{"num_hidden_layers": 11, "num_key_value_heads": 1, "head_dim": 64, "intermediate_size": 1216, "rope_fraction": 0.5, "learning_rate": 0.000223, "final_lr_fraction": 0.05, "batch_tokens": [32768, 65536, 98304], "max_seq_len": 1024}
Each number is 200 + 20 x the weight over its row's rms, rounded and kept within 0 to 999. Layers, rows and columns count from 0. The size before them is the row's rms in percent of the matrix's.

# layer 6 MLP up, 1216x448, rms 0.0371, rows 1095-1136, columns 56-111
103,167,187,199,214,201,194,225,209,204,232,207,241,178,179,186,259,210,204,198,202,240,180,215,223,183,202,252,188,245,212,216,206,200,198,166,185,157,214,202,192,198,224,196,255,243,182,208,179,200,199,200,209,207,187,181,191
100,197,216,196,172,209,200,209,229,235,202,205,178,202,191,221,204,191,196,205,147,183,200,180,215,211,189,181,212,224,220,216,217,182,199,176,188,244,229,179,191,192,205,180,210,203,185,206,211,194,204,209,197,178,229,173,209
102,224,193,207,203,232,212,200,207,197,222,209,202,239,219,197,209,179,188,215,157,198,207,208,183,159,220,230,209,207,148,191,212,226,212,207,240,232,227,176,220,186,210,167,185,196,195,195,227,242,178,211,191,171,197,203,183
095,193,191,170,182,183,187,231,178,238,204,231,225,236,195,214,237,173,201,188,248,202,219,242,241,190,208,195,222,206,195,187,217,196,210,184,226,204,182,215,208,184,156,195,215,201,201,231,187,154,230,207,183,216,200,192,185
101,201,192,185,174,189,206,201,194,201,211,204,227,218,141,208,217,202,213,201,197,228,190,166,171,171,162,198,228,210,172,193,195,204,232,208,197,201,207,206,185,211,212,206,231,215,177,224,203,243,168,246,180,207,178,204,196
106,203,219,199,169,212,195,195,176,220,188,168,215,192,192,194,207,183,213,181,238,208,205,198,187,191,198,153,190,192,223,176,190,190,202,227,206,209,215,187,174,198,178,203,191,207,211,178,214,205,200,180,214,131,175,191,163
108,213,223,204,137,202,221,193,190,191,186,173,194,171,217,200,198,199,225,197,162,195,234,196,198,208,209,176,207,211,170,195,176,214,221,215,193,199,239,221,188,205,213,214,214,241,184,163,172,172,210,215,171,218,204,248,204
098,177,212,187,236,201,173,220,199,184,190,213,211,172,196,200,212,185,189,240,234,174,203,194,180,207,203,188,148,195,198,201,193,176,158,193,172,182,209,221,202,218,174,199,196,213,175,184,186,212,173,188,214,253,209,208,184
099,202,199,192,190,168,186,197,205,196,222,212,193,178,194,228,187,214,184,201,167,220,189,196,174,217,227,209,173,237,205,198,194,207,188,179,201,220,166,202,190,206,194,174,232,232,233,206,181,180,196,213,190,198,256,207,204
103,196,196,207,180,220,187,202,228,202,184,219,163,149,182,206,212,218,197,179,225,200,200,190,219,195,210,234,178,205,166,198,202,226,216,216,213,206,185,218,198,184,211,149,199,173,202,198,206,218,204,214,184,204,184,203,180
105,199,213,204,186,200,190,197,212,204,207,235,188,200,195,199,200,217,192,225,183,173,176,206,197,213,186,214,185,180,213,183,204,209,165,207,200,183,197,220,218,159,181,197,209,215,170,168,222,196,155,236,219,194,205,240,218
099,224,164,206,199,185,210,202,219,198,156,210,214,175,214,201,178,191,196,209,174,184,225,220,207,224,215,197,216,175,210,189,135,192,193,250,219,229,171,231,180,221,186,220,163,191,190,223,210,208,209,196,205,192,215,237,202
108,159,215,210,207,216,216,199,202,183,213,231,237,247,148,198,147,237,163,165,190,205,202,203,226,179,175,198,214,210,212,223,223,171,190,184,191,183,188,164,190,219,200,180,234,203,201,166,198,196,191,200,175,194,213,201,202
099,200,198,211,207,190,203,200,188,193,196,205,167,228,217,189,179,215,194,209,202,181,209,192,205,220,153,242,201,193,185,213,216,174,172,180,212,184,229,214,198,164,207,154,204,215,181,183,246,156,184,206,181,202,225,162,222
100,186,227,205,200,198,181,184,187,245,215,218,208,179,174,211,205,200,191,210,227,206,186,208,198,209,220,198,191,213,208,181,186,226,201,172,195,185,197,182,181,217,220,242,211,211,212,206,173,179,203,211,229,181,195,214,194
102,180,217,217,215,156,221,238,224,207,183,199,231,181,206,225,195,147,223,213,212,199,217,189,184,237,184,199,249,200,249,211,151,224,194,262,200,189,243,184,178,194,160,207,213,225,192,207,206,177,192,210,225,201,202,195,193
104,178,256,228,219,187,230,211,206,183,223,192,206,192,229,212,203,177,206,197,225,194,209,184,197,191,162,221,171,216,187,208,228,213,212,194,191,134,211,214,200,195,215,187,198,228,228,219,222,202,240,202,222,193,214,235,168
096,169,233,169,173,237,203,228,206,166,172,194,200,162,198,182,218,220,213,214,245,190,195,204,235,216,227,206,180,157,230,181,216,220,199,220,179,164,178,173,205,200,197,203,207,174,198,170,165,208,213,193,201,208,212,211,194
099,190,234,207,222,202,149,199,190,205,173,207,195,196,229,194,194,180,182,216,198,163,203,233,216,186,183,170,231,169,204,192,213,200,194,184,179,162,189,201,239,184,209,204,195,203,171,190,224,187,175,219,232,176,233,206,197
099,251,175,170,204,201,217,164,200,207,205,200,189,228,200,207,213,196,153,185,186,213,226,172,186,188,176,219,192,217,203,215,187,192,210,224,180,218,235,194,176,164,200,209,167,211,216,223,190,173,185,186,181,150,201,184,191
098,172,187,194,188,203,180,210,210,203,201,194,234,203,177,190,204,191,183,209,190,176,194,175,186,220,197,191,181,179,164,231,199,197,214,213,184,229,202,191,183,178,174,198,211,223,198,218,203,219,218,194,218,201,224,185,206
091,160,190,176,178,211,149,199,185,206,197,214,184,169,191,202,230,190,160,210,167,194,203,224,175,190,194,161,183,200,199,205,217,191,202,189,207,185,200,225,204,189,157,222,170,241,195,185,179,228,197,206,189,217,207,181,180
102,184,194,224,210,200,197,205,157,233,217,183,180,198,185,211,199,199,199,167,175,191,177,207,197,200,227,203,178,190,197,228,212,204,194,195,189,202,201,232,183,206,205,202,223,183,211,239,156,193,204,193,216,192,197,196,213
101,191,188,185,173,243,170,168,215,199,234,214,166,217,218,193,175,207,169,199,185,217,166,211,165,154,218,210,206,221,189,206,172,193,148,188,174,219,189,196,164,223,231,236,184,195,221,190,193,251,197,202,220,221,207,171,199
096,207,189,203,242,225,217,219,145,219,211,165,202,198,182,202,159,233,191,176,189,183,199,181,216,194,213,198,180,201,197,219,244,200,181,180,207,225,195,201,208,245,223,184,158,234,207,186,213,223,205,174,182,199,184,221,188
106,208,237,198,182,212,198,199,213,161,207,165,194,161,208,182,165,208,180,193,208,216,188,209,211,184,193,240,203,165,172,192,205,208,198,221,181,196,197,208,189,207,225,194,181,223,216,186,201,206,203,201,201,250,197,220,217
097,192,200,228,205,233,166,200,184,182,189,191,241,222,180,195,202,152,172,175,203,227,186,195,143,201,187,191,226,228,170,215,183,208,202,236,206,205,211,193,224,186,209,197,212,174,204,239,194,178,213,200,134,143,208,200,194
104,188,167,193,194,205,217,214,197,245,207,190,218,200,214,216,203,216,187,174,178,217,169,226,169,198,216,212,189,207,205,216,181,224,193,204,183,214,203,199,208,206,232,226,217,187,200,201,202,225,210,179,201,194,173,158,188
105,221,206,192,148,166,215,210,185,227,182,211,172,172,202,177,205,200,204,240,208,192,222,175,189,181,228,204,197,195,209,209,199,228,166,189,199,190,227,214,219,230,179,230,208,196,208,205,182,194,191,189,240,219,186,195,172
102,210,189,216,194,193,217,201,206,227,180,175,189,214,175,208,229,165,212,169,183,178,177,227,203,199,211,202,211,178,181,185,206,250,201,189,252,197,226,228,194,196,251,208,211,226,184,212,211,211,162,205,213,204,158,213,193
100,210,181,229,218,207,209,169,225,210,173,231,214,185,196,199,193,206,197,225,186,191,276,234,227,239,206,163,199,190,237,235,145,233,208,189,185,214,207,208,210,235,220,214,164,208,193,205,193,183,183,200,199,221,212,193,174
096,187,230,215,225,190,203,204,201,212,215,196,199,201,178,215,224,179,196,216,218,190,184,212,199,250,225,179,220,211,189,157,189,211,215,214,188,210,219,216,169,237,171,188,205,228,206,199,224,218,199,206,218,209,194,196,213
104,211,168,225,202,182,172,217,215,206,196,213,205,199,202,193,235,196,235,193,201,201,202,235,240,219,194,213,213,247,213,188,211,204,194,201,211,205,184,217,230,246,237,183,190,190,258,186,194,181,222,184,197,167,197,166,174
103,197,199,190,220,204,189,182,211,203,194,193,222,184,161,197,224,197,170,213,193,198,209,195,223,201,187,228,194,212,229,193,205,225,205,175,180,211,211,179,213,213,169,204,225,166,209,221,177,213,198,153,212,218,209,192,224
102,176,183,221,223,185,191,229,210,220,141,160,188,202,211,207,224,194,150,183,239,211,183,163,211,199,188,179,209,213,203,222,171,217,158,169,176,247,198,203,191,169,188,200,213,185,224,202,199,191,171,197,187,175,186,205,224
094,210,188,199,217,186,166,206,213,181,212,209,176,199,196,195,188,153,172,228,213,219,170,160,218,203,202,173,181,190,185,226,174,207,214,204,169,211,223,228,207,157,167,179,165,210,196,214,239,192,207,196,234,210,183,196,195
099,206,239,196,225,210,205,220,188,197,220,203,210,177,194,181,234,200,223,191,203,144,198,198,195,197,202,208,183,176,200,186,204,212,199,198,187,188,152,207,158,205,203,216,227,240,188,183,185,194,184,222,213,207,206,211,164
101,197,168,219,197,229,161,238,202,216,189,204,190,177,193,190,211,212,179,177,203,226,192,203,221,180,209,213,197,203,202,189,223,232,207,192,183,209,164,203,192,220,170,241,192,193,185,213,218,258,191,200,233,178,207,193,237
103,184,193,169,183,197,230,223,243,168,214,213,193,187,213,199,168,192,226,204,227,195,215,206,214,197,188,213,217,180,199,245,196,147,211,220,209,235,221,210,211,189,170,203,248,181,185,199,206,195,181,205,192,158,226,209,183
104,156,140,207,189,209,202,203,229,219,192,239,202,199,211,220,183,237,222,213,205,198,201,236,224,189,198,210,214,244,191,172,183,191,202,190,234,189,210,223,197,232,208,189,190,215,202,216,181,204,195,228,226,204,224,208,203
093,195,195,185,230,205,217,219,171,164,193,200,227,251,203,203,225,199,174,205,165,205,221,203,158,208,235,214,207,192,194,184,207,204,216,176,220,206,196,190,204,188,170,216,222,231,214,228,203,183,184,196,190,172,210,208,159
097,211,198,210,219,194,209,172,211,222,193,180,191,177,211,197,196,216,183,221,175,179,214,188,171,195,196,177,186,193,169,177,198,199,199,170,218,179,190,219,210,148,219,161,211,182,202,237,220,169,169,203,212,233,201,195,200
# layer 6 MLP down (transposed), 1216x448, rms 0.037, rows 1095-1136, columns 56-111
106,194,201,189,214,207,219,208,162,225,221,201,212,217,224,181,195,195,215,180,189,199,207,190,195,212,208,240,178,192,220,202,227,219,208,208,198,164,208,251,198,165,198,234,188,240,226,197,190,173,213,215,227,229,199,200,212
093,205,182,205,202,181,181,192,166,225,189,160,208,214,191,206,248,190,195,203,207,211,214,196,201,179,190,205,216,199,216,213,183,191,199,225,212,247,242,199,192,203,185,193,210,197,164,210,212,219,237,203,158,167,209,203,185
100,184,195,200,201,187,186,177,194,171,182,224,195,225,194,202,189,203,190,195,208,192,186,203,184,219,194,220,222,178,192,198,170,227,249,198,190,213,204,211,231,215,189,198,251,239,195,196,199,214,168,227,212,172,148,225,204
100,227,187,196,211,216,218,197,190,198,205,259,235,183,214,251,236,207,221,209,210,189,212,200,208,219,180,221,237,191,211,173,229,232,204,210,194,213,216,188,219,180,206,200,197,168,196,193,203,174,228,193,196,206,232,172,199
102,202,205,169,209,199,233,200,171,213,224,191,204,230,189,190,198,194,191,222,197,214,175,209,210,217,208,179,181,193,209,184,240,223,199,212,190,206,215,168,198,213,181,217,231,236,183,203,198,198,202,194,174,220,214,182,181
104,210,196,195,195,217,219,179,203,211,206,214,185,219,187,212,197,193,202,224,215,233,213,187,202,147,200,202,209,189,191,198,191,212,182,209,244,209,210,224,181,188,194,190,183,172,227,209,220,236,196,165,208,196,201,189,202
110,184,186,206,205,185,196,167,209,189,203,172,162,188,209,200,190,207,196,230,175,201,187,223,200,219,194,181,194,195,171,218,209,210,238,217,203,210,215,237,207,205,230,216,199,192,194,190,232,205,195,219,202,231,217,218,195
097,195,189,178,202,213,184,213,210,173,182,224,211,204,180,168,189,171,224,207,184,207,175,211,230,236,211,217,227,214,210,204,177,188,207,207,174,168,218,200,154,204,182,159,198,174,199,185,200,220,191,188,185,201,182,200,187
085,162,201,200,204,211,225,211,216,212,181,201,202,224,181,206,197,201,193,181,211,188,208,185,235,200,171,183,194,184,209,187,203,207,182,211,202,192,219,219,213,235,230,219,194,177,200,183,204,215,197,219,224,194,181,206,174
103,203,185,189,198,169,167,239,205,171,212,186,197,198,200,226,189,214,183,212,195,202,203,209,218,181,185,228,183,180,207,176,185,209,198,191,171,197,205,239,190,203,202,233,193,202,200,185,193,191,203,213,202,186,205,162,198
105,246,205,204,189,179,231,209,178,178,225,209,174,214,173,208,176,215,210,228,197,199,212,198,182,203,192,166,211,160,195,203,231,188,177,212,203,220,210,155,207,161,191,198,207,173,220,212,195,176,205,201,223,219,222,206,196
100,192,185,223,202,204,216,217,218,231,225,200,224,227,193,228,214,184,180,176,224,207,202,201,214,174,186,186,175,208,193,211,224,230,217,201,183,177,206,242,215,214,167,221,215,212,169,225,201,211,187,200,229,212,210,177,200
109,185,186,188,216,225,198,213,230,199,172,178,224,208,206,172,163,201,210,188,192,217,204,222,164,230,193,190,216,211,191,235,172,189,208,196,197,196,204,181,173,185,178,227,221,224,189,189,242,203,181,200,179,149,172,185,181
102,191,224,213,221,200,191,192,180,192,216,208,195,198,181,177,188,218,215,169,193,200,200,197,199,240,189,186,226,224,211,203,187,250,236,208,216,194,210,229,147,172,181,237,193,200,196,185,219,176,198,169,198,206,204,193,210
101,196,223,215,166,248,203,185,179,213,166,218,177,193,168,198,188,236,208,212,209,190,213,188,196,178,229,225,211,199,205,201,191,178,197,191,157,156,180,175,177,181,177,176,207,166,188,203,215,202,230,167,189,206,163,260,175
100,195,210,239,185,194,227,235,232,190,182,200,196,188,213,222,218,235,209,187,200,224,168,199,203,178,181,204,212,201,191,192,221,192,147,216,185,186,191,209,216,225,193,200,233,185,207,213,198,224,214,207,234,206,170,212,205
106,246,217,194,222,229,206,212,204,223,217,202,190,204,198,202,205,223,192,236,203,222,236,201,242,201,192,211,202,202,207,185,187,195,188,206,199,208,210,220,191,188,179,194,195,219,191,196,219,222,247,217,169,180,212,171,195
101,219,178,226,190,171,192,197,184,230,211,242,212,196,212,196,169,184,227,199,191,193,194,187,205,233,162,210,215,212,187,214,207,239,197,220,166,178,192,192,150,196,219,170,165,199,197,169,201,227,191,183,180,208,200,218,194
099,232,198,206,210,223,247,205,200,210,211,235,248,192,224,178,215,186,193,232,221,205,189,206,197,156,210,193,182,181,199,163,182,197,192,207,209,194,206,178,206,215,208,188,182,178,207,204,209,188,165,187,217,201,156,248,206
098,196,187,174,188,184,193,164,175,179,223,173,199,213,181,217,256,195,188,202,215,187,218,210,230,218,174,206,221,210,204,195,215,202,180,242,214,161,244,197,198,204,203,186,177,179,207,229,217,230,236,213,175,191,208,192,177
100,247,219,187,186,178,169,219,184,196,185,212,233,207,191,211,201,205,191,190,223,195,201,199,202,223,197,180,181,193,211,175,184,214,199,216,181,203,167,190,226,171,210,211,199,191,215,195,214,179,200,166,195,226,163,192,230
092,223,221,168,185,197,205,182,190,230,191,188,201,186,183,175,158,214,199,228,166,191,217,208,176,185,182,208,207,212,165,231,207,190,203,206,203,215,214,179,152,182,234,200,186,200,184,203,211,208,217,181,221,173,197,181,202
106,208,203,176,199,232,158,163,203,177,209,182,210,186,200,210,195,174,178,201,194,184,234,244,197,204,187,214,198,192,173,185,206,193,212,175,243,196,216,223,193,203,177,204,174,194,237,179,183,226,197,187,199,215,201,193,190
102,171,177,189,187,204,172,172,217,189,210,169,202,184,216,218,250,205,210,168,214,226,177,239,205,199,261,200,200,210,242,172,225,166,225,204,199,170,171,201,169,196,210,228,228,215,177,241,209,226,198,188,190,198,235,143,185
093,209,187,152,209,199,181,228,181,206,182,159,186,196,215,233,196,184,193,219,208,191,183,217,197,193,143,174,170,199,223,172,207,211,220,209,149,171,227,187,201,198,205,247,198,194,187,232,228,193,215,205,209,208,217,208,172
103,215,164,199,191,199,219,191,178,180,185,157,197,191,216,179,201,178,201,201,207,244,194,233,200,200,178,203,170,217,203,205,196,217,199,186,207,180,204,161,199,179,202,232,224,225,236,200,202,198,180,189,224,209,173,210,188
100,188,199,171,217,176,226,231,179,202,192,221,187,230,181,198,249,216,200,222,215,183,217,173,232,204,177,217,196,200,186,205,165,194,202,202,211,229,189,194,215,234,195,214,192,195,197,205,183,204,176,188,212,205,210,202,183
106,180,199,194,209,167,202,172,178,205,157,200,193,262,206,211,200,183,170,207,209,172,222,212,213,192,228,188,202,204,195,211,183,196,171,199,204,215,175,205,208,206,205,232,188,220,220,205,174,226,211,222,224,198,198,217,213
104,223,175,200,176,180,189,192,182,206,232,169,204,172,221,177,225,201,205,162,222,195,222,223,183,193,186,228,187,200,209,174,185,191,183,180,185,209,198,192,208,193,213,195,169,185,222,215,181,170,228,217,187,203,207,215,185
101,204,228,181,219,223,204,243,250,220,208,203,179,223,195,187,205,188,198,209,210,198,206,175,188,197,199,215,198,214,222,195,201,215,207,219,202,204,179,166,196,251,192,211,212,197,203,193,187,161,195,199,173,176,227,181,187
100,192,184,197,183,204,253,163,188,171,192,178,217,184,184,200,211,232,211,200,212,214,215,177,192,165,234,219,240,199,220,229,205,160,192,225,215,210,205,180,201,161,206,205,239,193,216,213,213,202,215,204,185,198,217,196,188
102,214,173,211,196,206,192,204,239,185,173,209,179,231,164,202,197,209,194,175,181,186,203,229,155,217,207,204,189,195,196,215,250,213,195,216,196,222,188,195,191,175,202,212,185,176,211,192,208,224,215,171,208,202,164,201,150
101,223,211,182,205,156,197,235,228,206,166,203,200,146,205,205,205,199,191,179,207,199,186,184,166,253,196,221,198,238,217,220,222,186,192,229,216,216,200,226,191,208,206,209,190,209,217,175,179,218,214,209,195,209,182,216,181
104,198,185,206,198,224,185,218,235,215,199,207,189,190,165,197,210,152,202,196,215,184,187,152,152,186,185,206,180,184,176,190,208,220,200,190,161,187,193,196,233,200,148,221,198,203,188,182,196,206,171,187,176,182,224,198,192
101,235,218,252,205,191,189,217,190,213,230,165,175,244,218,164,215,198,213,189,204,186,197,219,218,209,199,161,184,203,206,187,211,216,177,204,189,196,210,183,206,186,229,174,180,179,239,205,177,215,199,192,189,204,183,226,215
095,234,219,181,198,227,226,221,193,185,223,185,195,173,225,195,206,223,176,198,184,193,251,198,185,203,173,189,212,204,211,176,207,208,185,172,189,247,195,182,184,175,177,187,183,171,214,205,190,193,167,165,204,240,214,222,201
096,186,212,201,201,232,200,186,171,203,173,201,199,194,225,208,178,217,170,193,190,221,196,193,201,214,214,219,189,201,166,224,152,188,213,182,210,248,222,233,193,188,181,243,195,209,234,199,210,203,210,204,219,185,214,193,179
103,217,197,234,205,223,148,180,201,228,193,217,199,185,201,163,208,193,194,186,208,198,224,227,177,166,218,220,203,177,200,213,180,221,187,212,195,217,213,204,184,164,181,216,188,220,235,174,207,192,183,191,161,202,210,197,214
104,211,220,185,152,199,188,181,199,205,170,161,192,185,222,186,245,192,202,210,222,232,207,219,176,188,166,247,162,188,179,216,212,202,189,202,183,161,231,184,234,217,204,201,203,191,216,224,212,205,227,175,200,188,225,164,175
099,189,194,245,185,187,191,215,161,171,195,201,193,205,181,235,162,205,194,211,171,218,182,202,236,186,208,201,197,211,233,169,213,197,211,216,241,210,220,232,185,222,180,176,202,205,200,213,201,193,201,212,159,215,189,183,219
094,204,197,193,223,195,183,175,203,225,213,223,218,181,182,213,188,202,213,206,214,174,195,190,188,207,204,203,207,216,182,202,192,219,216,232,206,207,193,238,217,203,175,186,190,200,183,197,228,226,207,183,205,194,192,217,189
100,201,175,152,215,173,185,201,196,220,201,188,199,171,200,201,160,227,173,191,201,206,198,192,178,181,192,199,225,203,179,187,198,181,200,177,201,186,187,195,206,216,203,227,207,187,176,195,186,188,213,187,200,170,173,223,233
# layer 6 MLP gate, 1216x448, rms 0.0389, rows 1096-1136, columns 56-111
094,153,212,207,184,199,202,178,238,216,216,237,167,224,202,223,229,176,198,193,170,200,179,177,195,217,201,177,217,215,237,204,251,193,220,207,203,200,190,203,201,176,190,200,203,201,190,209,232,192,214,196,196,183,206,194,203
103,175,245,224,242,225,203,192,208,217,198,203,197,222,229,212,176,195,228,187,173,197,197,173,210,224,218,201,204,200,194,172,205,187,186,183,203,181,212,202,195,231,177,210,178,219,159,201,261,218,215,218,193,200,202,242,172
094,208,223,218,232,214,204,200,224,185,196,174,194,186,182,206,234,211,188,212,218,213,259,216,216,236,176,214,184,232,245,142,191,225,182,202,202,181,183,199,194,172,172,203,222,187,212,166,166,192,195,196,212,195,209,168,224
104,234,202,183,174,195,212,212,219,201,198,219,209,211,178,218,208,231,190,244,191,209,217,175,209,218,204,180,183,192,217,180,181,206,208,207,198,186,190,226,189,207,231,214,193,185,223,180,214,205,195,235,197,179,224,185,168
106,208,203,172,192,199,221,185,201,206,201,226,182,202,200,233,231,224,206,188,220,195,218,218,198,213,186,211,201,204,172,205,189,148,219,213,223,214,199,214,204,188,205,193,191,225,181,212,203,175,214,199,205,209,236,219,189
112,188,197,201,210,214,185,165,215,189,216,204,190,169,199,228,193,173,199,220,180,219,223,179,223,238,168,212,198,179,229,150,189,210,211,201,198,196,201,206,204,193,181,183,229,189,208,190,228,180,186,195,172,207,205,221,203
099,213,206,193,204,153,215,202,175,198,217,228,221,216,211,205,207,241,202,196,210,206,208,193,191,191,183,222,214,194,186,195,205,186,210,188,188,234,205,213,201,198,208,196,185,217,193,207,178,207,173,207,233,219,208,211,176
104,215,210,184,188,203,198,211,167,183,214,200,200,172,205,182,199,208,202,198,184,240,141,204,160,182,200,200,214,202,215,233,186,174,195,190,205,192,167,188,201,180,165,191,228,196,207,214,216,180,192,189,178,174,231,162,201
100,213,194,219,186,185,219,201,222,200,261,219,185,245,193,219,216,183,162,194,181,180,195,200,191,201,188,223,174,166,184,206,230,173,203,196,227,220,201,194,209,167,190,195,216,191,193,212,216,191,243,207,192,194,193,216,210
104,203,221,212,199,224,186,213,197,227,167,181,219,176,205,211,196,181,174,172,201,236,213,179,190,224,196,186,217,169,182,208,199,184,175,192,199,222,192,165,196,173,221,200,245,183,219,205,273,193,208,193,211,199,222,201,193
095,214,212,216,213,196,176,166,166,238,220,231,199,212,195,210,209,225,229,191,188,191,190,199,206,179,206,215,189,182,220,176,178,189,174,201,213,189,186,200,214,227,270,166,171,211,213,189,204,176,217,153,210,199,211,224,219
105,193,171,221,200,232,223,162,199,153,168,199,189,213,201,214,198,188,218,207,190,214,209,167,235,196,212,201,201,200,196,191,189,173,186,151,199,192,184,172,208,209,187,184,179,177,186,208,211,193,207,191,188,183,214,172,210
103,177,212,194,216,223,197,158,187,208,240,179,199,199,173,214,212,176,203,198,212,180,193,190,179,186,205,210,207,184,201,221,196,213,198,198,214,191,189,202,188,210,218,199,215,188,211,223,195,189,241,192,201,225,205,267,231
104,195,217,207,190,225,173,189,179,191,217,190,199,200,228,223,232,180,165,196,161,196,201,195,231,213,225,219,186,193,200,175,175,235,189,174,224,223,195,219,184,209,197,203,193,197,162,195,209,203,176,240,192,183,246,195,224
104,179,209,235,208,188,224,198,205,243,188,234,236,212,219,218,200,176,197,197,206,205,177,148,205,237,223,174,211,216,189,203,199,177,196,216,218,164,204,182,215,220,212,206,179,219,181,187,210,171,195,219,197,185,209,190,199
106,199,216,200,199,227,209,183,185,190,204,246,208,213,174,206,165,200,218,171,181,209,197,180,223,176,212,213,209,210,189,120,225,178,172,194,177,235,203,215,182,174,172,252,209,192,172,214,191,178,222,189,237,181,189,201,212
099,199,186,221,200,211,208,197,198,250,186,164,226,184,213,208,196,170,201,169,187,183,207,181,189,237,200,196,191,189,230,204,187,191,188,263,198,182,211,200,202,188,215,192,140,224,170,210,199,176,212,226,213,173,192,194,214
096,192,211,242,208,214,191,191,193,185,146,231,226,193,215,201,205,211,189,199,167,158,174,198,191,222,234,194,196,167,233,203,180,194,178,183,193,185,214,219,198,162,202,196,203,192,217,205,216,179,183,183,197,201,244,233,210
094,217,162,190,251,200,198,155,192,228,235,201,204,194,211,207,197,202,210,210,220,175,203,205,212,210,180,222,194,225,211,176,167,200,202,192,211,227,211,187,215,219,213,207,185,212,223,208,200,204,210,222,205,187,221,208,216
095,195,177,189,171,185,194,188,221,177,219,177,198,208,178,197,165,202,202,239,200,214,213,206,210,208,186,211,187,177,208,206,174,195,187,212,228,206,163,195,192,205,219,184,224,219,176,178,203,201,185,217,189,215,222,216,224
091,212,193,187,196,207,180,180,187,182,183,203,198,156,176,205,218,191,191,204,169,227,215,177,170,201,205,188,196,185,197,179,205,213,209,199,217,212,220,194,188,216,211,174,246,194,206,232,230,212,218,235,198,249,176,194,185
098,195,189,208,184,238,161,195,186,211,209,201,207,209,207,204,173,200,186,184,190,193,185,191,190,190,219,193,220,256,197,178,231,182,229,194,221,189,157,205,206,216,212,234,176,207,190,230,174,197,216,153,218,211,229,199,210
100,218,222,202,205,213,226,214,198,173,205,240,189,203,172,215,230,158,178,206,243,202,247,194,209,221,188,200,196,194,225,193,223,192,170,207,239,176,241,192,192,193,198,182,225,208,214,211,174,165,201,196,179,196,181,183,215
095,169,191,164,221,209,203,181,184,184,183,200,214,214,173,227,186,201,190,171,165,171,231,152,184,225,200,215,194,191,174,187,197,180,192,203,205,197,204,196,215,182,198,145,207,211,193,203,203,193,219,146,178,214,219,234,184
100,206,189,196,168,223,181,196,212,202,204,189,210,207,189,223,204,237,175,181,192,221,214,195,225,226,213,203,213,207,221,194,210,181,219,174,234,212,182,211,203,186,172,215,228,162,200,170,184,215,191,226,220,217,194,214,187
101,180,174,174,190,229,178,205,204,198,171,207,175,186,189,201,215,194,167,207,193,215,187,218,189,212,219,185,188,188,189,211,230,232,186,201,206,209,172,190,191,180,191,222,199,168,209,189,193,172,170,209,152,231,197,212,219
100,175,199,181,203,190,232,196,186,163,187,189,197,220,203,212,206,177,181,185,212,220,209,192,218,224,174,195,213,163,155,192,178,208,196,237,233,215,190,189,172,239,221,188,218,194,187,208,230,160,191,200,182,222,191,213,169
104,200,220,227,198,185,197,197,206,188,190,247,171,210,202,238,206,199,171,223,196,220,189,191,219,212,212,194,206,218,172,206,180,173,206,147,203,216,225,189,221,194,207,208,216,195,209,203,212,207,188,168,198,191,210,190,211
100,256,175,198,213,227,173,202,233,209,183,221,203,189,172,226,201,195,169,187,208,196,209,170,192,157,172,213,182,175,200,172,193,193,189,236,225,213,167,205,210,225,218,228,181,209,200,203,201,167,194,200,204,228,208,235,237
102,175,206,209,225,209,193,159,217,219,198,185,193,210,182,201,205,242,223,223,175,168,206,179,204,196,185,217,183,199,163,213,187,184,219,184,168,185,187,238,181,172,192,162,216,206,178,202,237,186,209,217,222,193,198,188,218
100,176,211,182,188,187,185,199,180,234,203,194,170,176,206,217,198,139,176,228,209,255,208,191,195,206,203,198,195,193,193,205,174,178,213,189,194,180,219,230,216,196,222,191,217,225,146,211,188,189,205,223,225,212,176,210,215
099,186,201,188,200,231,191,179,185,173,191,209,211,187,178,227,180,200,148,228,157,212,183,197,196,181,244,217,233,203,230,211,228,193,214,193,208,201,226,215,204,190,191,198,213,174,164,182,191,225,180,227,183,187,207,229,225
105,217,205,215,223,217,214,182,207,164,180,194,223,190,220,218,204,232,194,187,203,197,191,196,203,198,200,220,231,209,211,209,222,161,211,184,200,195,193,200,198,203,225,168,200,163,179,216,168,182,213,214,193,200,178,210,218
101,203,201,198,236,204,208,211,210,193,192,226,274,179,177,220,231,226,210,202,178,195,186,202,214,203,178,215,187,209,221,188,195,187,218,204,216,199,205,182,211,226,217,195,215,181,216,230,198,187,210,191,203,208,212,244,237
096,199,186,208,167,206,204,181,194,187,218,206,180,211,183,198,181,186,208,172,180,216,191,195,224,165,221,209,173,217,213,174,217,207,185,181,178,150,177,230,220,220,211,182,195,245,208,163,215,219,187,232,211,167,213,211,233
120,207,180,210,213,214,201,181,221,187,171,195,195,221,209,241,212,207,208,208,202,210,193,203,185,217,193,199,202,234,174,163,207,213,183,200,222,245,213,208,218,213,229,188,187,161,226,199,169,177,196,190,198,201,189,222,200
106,193,196,206,167,208,202,177,194,202,199,197,172,220,214,222,221,194,172,201,178,229,210,146,205,185,215,237,206,195,191,161,187,187,182,174,242,226,195,218,226,182,206,209,184,188,194,204,183,226,190,213,209,212,187,216,183
099,211,216,224,185,178,197,187,175,226,204,207,178,178,206,211,228,213,203,219,209,173,192,206,204,208,218,208,193,181,204,177,190,191,170,194,188,208,195,248,230,253,226,200,208,183,231,181,194,184,194,219,214,188,200,225,203
103,215,178,199,185,230,208,172,208,216,190,234,214,228,204,194,166,219,194,220,206,224,172,191,180,215,181,187,199,237,189,187,211,202,215,196,223,192,193,210,219,204,217,161,217,204,222,180,230,224,182,199,184,178,195,201,201
096,191,160,201,198,170,176,171,214,184,214,243,202,177,195,215,186,251,243,189,182,178,162,200,163,170,217,160,189,203,202,181,199,221,174,170,203,197,220,221,188,182,224,206,214,221,223,187,209,191,215,191,207,202,234,185,194
099,214,175,183,203,159,184,150,193,220,195,219,192,200,193,198,213,242,150,189,197,228,229,185,236,193,191,202,219,196,204,205,188,220,193,225,178,202,161,187,207,224,226,172,217,235,206,170,200,213,215,220,207,182,195,248,186